Each number is 128 + 32 x the weight over the matrix's rms, rounded and kept within 0 to 255. Layers, rows and columns count from 0. Numbers have three digits each.

# down: layer 6 MLP down (transposed), 1280x320, rms 0.106, rows 903-972, columns 80-119
# up: layer 6 MLP up, 1280x320, rms 0.104, rows 904-973, columns 80-119
down903:101142106067135108130148180114117143088125161163105118103154113115062100101081146102110094123087115110099119102128113165
up904:120139112150117152081097127149127104141136120118130144124093120196137080131096121144153134142140152109083101167068161112
down904:145138112147089103098095080110151093092113152096152140139128126146127136144105218158118068160156112138131115145131132100
up905:077118144129131099096144117147105122126130094130168156112140112150095163119119064073147113060099117145119147129139144125
down905:091045050148129145153087103061127148129086102101140072135093060130120101101155120154122142064134124065123095148128144116
up906:141003155170104145084080079142100135138126065080112130166126140108144083200168129103130129129147090122082125126093186124
down906:138159119112086161060095112113168097089148137105167139104111149228192131066180147149178120118144140143130111150130108063
up907:137124111104143104122109155178122113136113061157114082132147110107149134080173132095125067113160098174125095113103150090
down907:143104142179121153130139111062127161155105153175144124137108153182116173154138122167152082088084070096112176118163076151
up908:112170175144169156111117178095165192124126128191182156158176101103173097171123118188085167116120173084123123147150105110
down908:085196127153124106107143159165138119080167163138171136130170084121074145127103071086095137186123119163120129162129111089
up909:104149094165117076104143150135099136137079142130141136057087128115108114134063085057088123142107148130125086171123094085
down909:129130160143116139112145153133142089131130129178111103121143139169077145065064103047177158146106128129132134114205146104
up910:128151178151110110094095103085158107176113127144104108092101104083136115199082036156088148149121120135119145155128185150
down910:129176135119100114110108111093116110154097115111083069123110167198098102129136122154150133116029155091041146061147136187
up911:042137153128182197159066122097051152153097135137122096117152135130151150171130086091140148079160166120131150114171145175
down911:076167106107166151177164121144164092126109143101117123173137172130154102134134110132140065144119129185164063125148102095
up912:136144153183137115187150144206193108138060111157102058110111076091145098068140099222113072059152171111149068096133090137
down912:132118135168105105095098117065176155155161123076128098096153143124229028184101129118137172117107117172089097101148179144
up913:125124128162150113092161080149088108126121093110138111123162152194178098137109092099128135059118121159044183140084164105
down913:108110163133147114139089092170183156212128136142083088153192072139112047058094058112126085127067133139138117123152117151
up914:151144147171104097092127165127154156081128097090084084065088053133155152101136111110066179053105119116050144093119134125
down914:167109123135172126088108153138120094119134140093138125099124179147248102114163142183099212058117111166145108121117111186
up915:092077164106144143130150133145132182048121156135129095137153188155157169156083175093132114123140170094165114123096176086
down915:121114087132118093135130139144142112084091113086161134052132151049114102128115113154105088137155140090113129134114135053
up916:164133125126140165108103107168190122096127132101105110127109126065139108132156186113117155095124124127115117099129135115
down916:117113096130116142142115096125136149120105127147150162138124156086135134120112139139133137123152112135123077130101124090
up917:102113125096121106187091075152096075085120180149088164142124088087145122170108117139102175119083114058151092091102141065
down917:110059167132031061130141112105142117080155143119082185148152179123066114171105196117184147137074106117111134103158145128
up918:113089055138131119034188104129139134070126055146104129104098172154108126145124180108177078107148143172118129109074111135
down918:078082135065124164146087130103097173136150126100169107115116082086110122146139128127122110140175151109092173160179150159
up919:120143078137115069108194161114120170121156123171083074119123123187144121193121180084134137087105144134112121147153092117
down919:130114088139130116182164119135081174079136127111120100141114094136116122142085159054145188112145113129149177120143106153
up920:158103097116128172144164127097092077108155120099116185145120107134108133212138144109090081103188146118106170095137130143
down920:154130161072168131129199170077147131121193119098108153134110095141123111121110143163072145110138056097093118142188157171
up921:202099125088079074142098056194135099155138133109129151123127111131154107097128177131141139072159143131148087185141088139
down921:074180072091115071150119119104115203108109181153092139109141188111156120162139068115070113078135101120123076106175135104
up922:127128107163097173173122136111135138105119107103123082142134177155079085122154119182102161130106079155142085076124117138
down922:128110122077151128139112156094088128095098113129120126163188130154143135098128097118162137112137135159107149125196139173
up923:132120162157120177191089122116119138129138137066153103181165146112162093162145136106135097107116149135138130128104167118
down923:121104096088122137123141096104084097072086065117148132135131109147117140075145185124153086113154124101119129137145129145
up924:134173159213053145191167131127121126081084130121137099200104146148093079108159094135084162155099201093141140116122178155
down924:072084163167099047144132106113129130176119088122089127132112093146116206113094077151138177113106091160105132144183100157
up925:089097134104164137171112123095131192146139166072098085169125134149177128155121121152160187218126114067128139134105145144
down925:117151176153090141141207109080112130098166185118138123116141203191128143098132179163131141222065168094193143103130153138
up926:105089143195079112192059110171133112151097139159121140127101142149172129087146142083128107157121127085087117149143163141
down926:068144128062124085100139079153078147094134186122108134130097185123141139148202165105185148110126141118197090125141156172
up927:123166155140115130093139128139040143135127127175145145104114129122092162086131112204147150099142081100097091169156097146
down927:100148141114163150053121113091076190185138162162141120074111101121056165115168152137137138080113188180066149134149068083
up928:118118115122140065133153112159148099104168079100155153136060129124139128207158102147136056101079131149067093198125143198
down928:138095135159124118106142132111041151103109176097079178142107086082166137136118058175140111089115121050129089173132116109
up929:132086071091150144125129136111189094099093115137101106172047119220120121139161131210072118120110118165132067088091110126
down929:084132067169102161129160085023094164178127116121062122124110117143123109091179149152147075165089083087138104113071139076
up930:096153150120093142134161130092129117154117140099120133093115099147109116084124165205111106155151089142166120102120133084
down930:117157146158083130148155116175110104141186188186121137139143184119099098120111130109130150133058155176094167168138153118
up931:103139119137118178118119147058143149114126083198147058121089143120105014113140129135120141092043072102118113127117137141
down931:159132151146078143064143129099132070124118079107121124072146207132105156158073133123082168166094089139166079138104118097
up932:112114158112110118207146104096147116127053109137173122126088102082121041137166104089138100134111198081114173089104211091
down932:127184094190110152153165113090156124065104142091134132199139153147064134103155145109158151105112098136102056113136118162
up933:131192144184129151110127108120032133075143121165148103113122150140141089132118150120109146111152116079112052137109135106
down933:175142121208072078089132139130126189098187109122131095126167057135085163113169106164160150096119078082137106137110115156
up934:159173171157139137070170146139140163141089162142042146092136171110110101119152046084101099156094140165083179150117160051
down934:159097139156123159146089167095176125128088082146107106145146155091083142085192159122106085070126061113100143097074082105
up935:073093181133076099085147148128147093099088070070143145188120109101149144155237148200036122137141118124128181096115071122
down935:124131108126125099114153143089082162121102106145112132136164116123173136092148126096167055082152168127131150109198144219
up936:130100142172131159139146122149128121136119111097096089220129123097102067106084105124111119071118127138144118142111100183
down936:146165081107116203106092112053147075147159166072080153164096164115118135129155128167136152107153162159099098133140156190
up937:086119134127128102138026150105104108068126104115137175126143090138171105159092099136150075133183080152147069157135154154
down937:181112109076083212141133118162146136140137076137117160109117133100133135107121082150135183170117146087132113140134128172
up938:137125152089181099127134134169111090089132091151104143111128097122176086168090144130099108115107141114133154122099150097
down938:116032139133110198083149172120138152054083146110065124115156095138174123078129060156118107114172092104187123149169128192
up939:153090097126154132148105112174114126086116120073137132079101171105184139097145117119122135144026130160125146123145130150
down939:109084113109127144170133109136089194183107086121098176078050144130125135161155106135159099092094180132106117126145111091
up940:120154102176102148129125136103128111142169138115175089199091158133152126136155142078150136132121167127150087104152137104
down940:128174108120147138122181165151148083125117129166141166156146097190088090078106126144083181115148080154155110156160119126
up941:168132112141095147104219131119109130111136129123118182136129137123191135125177138182160153148157113125107123120148135083
down941:178161103124071087116130166091091096137153131156116080095116181129140124152115148098117161149172119107111139131099120093
up942:167125107156056126179127105101102157162158138142167175114157165149154140194166123163085162134154143087149091161141158156
down942:107085124092113063157130119077144157172145132160181134161145113163120073133138113146137171089114125100145129180097118139
up943:081157171159084145183135117152127126070155107148076156121073131032168145162156114090110167143157176105129100096119115095
down943:134117095077112126113087125129091123101114139111153123138085134122134106183142154159143128188131144159099137136115134123
up944:114139103101083170109116025149065150108114172167068133078083133085139135125159148135117112160135141127175057171173051141
down944:128061122116057118161145082109123141128099086115071153110138098127151114103102165087147105144116132104166179147135127119
up945:127160144161160137173117176104124093070103121152160106169121141103098158138138178100115157043119125159089162078103132195
down945:199132115100079175115128104158083102154157108167092164167149116138206137070125080118118162121040113149116132121177141138
up946:132079118140122132195111145190081139109097096132173152145091084095203086181099181112102130117147080075108151109158108123
down946:110111155119162108116213139149119130080081166165155171155107123154130144110121128168141163138103113211149094142111129099
up947:149135138146155127154143100096093167145177183080122103087103122128136132199167165135159156135183108133142114169153120122
down947:107110112170136117130153196127124109144151129146140097114118126120129146116175145151122098141124088154176133057149122129
up948:076122135068132130100126150141103134145043147141165132070107135132143137095128107100104131045133077117101147140169106126
down948:149130158153110134078153091172164120146104171109119150138070091166181200145089134154175179073127152135163161151078101130
up949:124116099148120127138134155120113184098102094172134141151119143163165140137102079160104111082113138123152170173099085107
down949:109099146118096087135104101123134151138137127124104152065165090119103134163116119143102127126167111126122108177125124176
up950:112151142116127175119098094095133149088120121181129139120129151106223152066142120129151058150095106081162051181205156153
down950:131108201139071144163089190110093134144113126146079118125077143122117152111148133143176093112149083089152134149154023103
up951:092098220102108114108070144121090137104162158133112143125109147128122151090160084132109106131155127128094193181196126162
down951:089169117065145063158136114101087170146172186146095107159149084096113146076169107080121053151099205150092121148121168083
up952:140137189116083150147133138092102165110142128103143173121174132097114106130163087119116108185204154085090095182090139123
down952:127164115153155171109130091170094102127098149128123140176059142102133110119166106132113111086137152120080128132131145125
up953:073046075171134077119181090116096103139063119126111153149144078160134155145158079139208154152138084112119106153092133061
down953:115094127168155141096111107127088129050110138187097142113153150147161148089081175161134125110121141083155113161073101061
up954:148094156161141159125141126086166221144188118102159093118169134122131117149107113179112174131090131111144085086158131148
down954:188145085114138101079151139124120110171145163157072173171121155148153116165074132102063084127115117133123155114170102116
up955:127116112160172103117066072173109106119157141083101133126144160125117150169104149125108154159129121140096072151096167162
down955:145158094140130144190147092160120088161161165169076121162125135113132127151137141181148121148115078052152127126098147145
up956:141159166082104102131124154145080159186137162160129180126088110100123102100120143080137136058090174166096068138105102110
down956:089203065186111127096153085100077113162127114161099100198117163163120181091184101116177103096063118121195134130188153134
up957:172170137193083152159123169151148123125171108135113139206110159120114162097135066122159195139133143143098149096118073075
down957:113117119121097070165069109148147100121094131106106123086146169184147086156145168130140146082155096154137147141117152095
up958:156118120139125212152107135103123112126109114103123141087127124117134130135081062103159165118083143078104133156163094116
down958:138180105133136091164117151176163126137154159132121131088157143123122116121164117137105067106157103153136142081151134123
up959:126075103097079059120101134159124100143087113126134131106173149109099093111071158096154102091135106150089133121133087143
down959:144175118106132084082109145160138119124154119106176126089127076127080160111143181103119055068130173126100138034127113134
up960:092146110174161147107165129120143157142123079071094099131147173169138118165159142126132171200122078089150121112127176097
down960:141121122165112087080097123103144101140077115126149124131147130176128129133107123148163078149134073099136099144189096129
up961:091186129161156086194121145134190085104177165149125096138176119089109131162184162165088092110144093124121123119170107159
down961:182112097139066148165095095179151083102130083125119112161191077134127138109127174102126096162137132119118132153121165138
up962:170200087152160184179095181127172152131105085100118141117102072136176173059155162132143101145168174133137103108088127115
down962:172132114119151133154138123144114117122145137159125156090157152116132166138216119114171065114123108138122136110160100077
up963:132133149128099145104125150110147125116152119094163087166072145177205079111076116152134114103087132077125092089082192090
down963:126070119162128086139150111095120170165114128153104170033157094084063158186224096192052149115149129191079182191184091130
up964:091098100082138150109117135071115073100255163156167094076113150134083145145129147146087171106112085089125098173118163153
down964:107096108127122130175117215142145122124194170079095085109109093104085177118182132088116074143116129128126145152185161129
up965:159085093144132117144153040149088154139139108192170093146109094085188132124084153119126102082164085160055144093147160142
down965:161091158123146145135168082132096119089134123093094168098067129087129148105129058126119129121141143140089148129150176113
up966:192106170122204094116166165143079093154104159084075047058117149110145141140089138130117177166121143174133114134068107208
down966:098115176099139118116153121167107166153168124126131142127123206064094104155141199115146098123151128143061147168104086138
up967:139160164113152111136170126120069181182156110130092078159083135117117143197102170105140085115168142118161103125102087054
down967:160109149155084097136130147130093099102132182140118134076088133149174110158085084112166150100143182135100155082177158111
up968:125091139135111155121120156104128123114081088132139125127094102178142172141082158109091129144154164127157115128148132134
down968:172109199183122113121104119124121086126148115181101097154111168115103159091118142101111125107114148125129123090100132085
up969:132091156163242119090143071109079110169158172107073146097165214140118161130156152178138092140126128120067133129129076149
down969:122132090062181114145112117066154062113084185138116146084145099107122135105127157153084113129101125163150141141181115117
up970:134134205184110163151107125168153118093140079121071073089122117176091090119164133123207102094115114178110081120085104138
down970:173116133117117063228124068175101175161130150143162099159158095240169126180135135145168072146161114129118120157121083136
up971:115124109108119136102089123080154125108154125131209108183118097163152145120121067129132072147116154182088128184091046137
down971:134097151133131103154113144156115146194162134113164120110146166077120126137110191129136162112135158090108167150121164178
up972:115156174113125102149097095147103050137142142090145092124174088097211046148136128089101109130080106131126158168161118099
down972:150149137157187139084140091132130226197091109125133095101077105087117131194131108174084055121094149175130132110076130117
up973:086184068151148123198099143143128087129160130134147134117149118120108163139133099078097069128087193113136114131126151100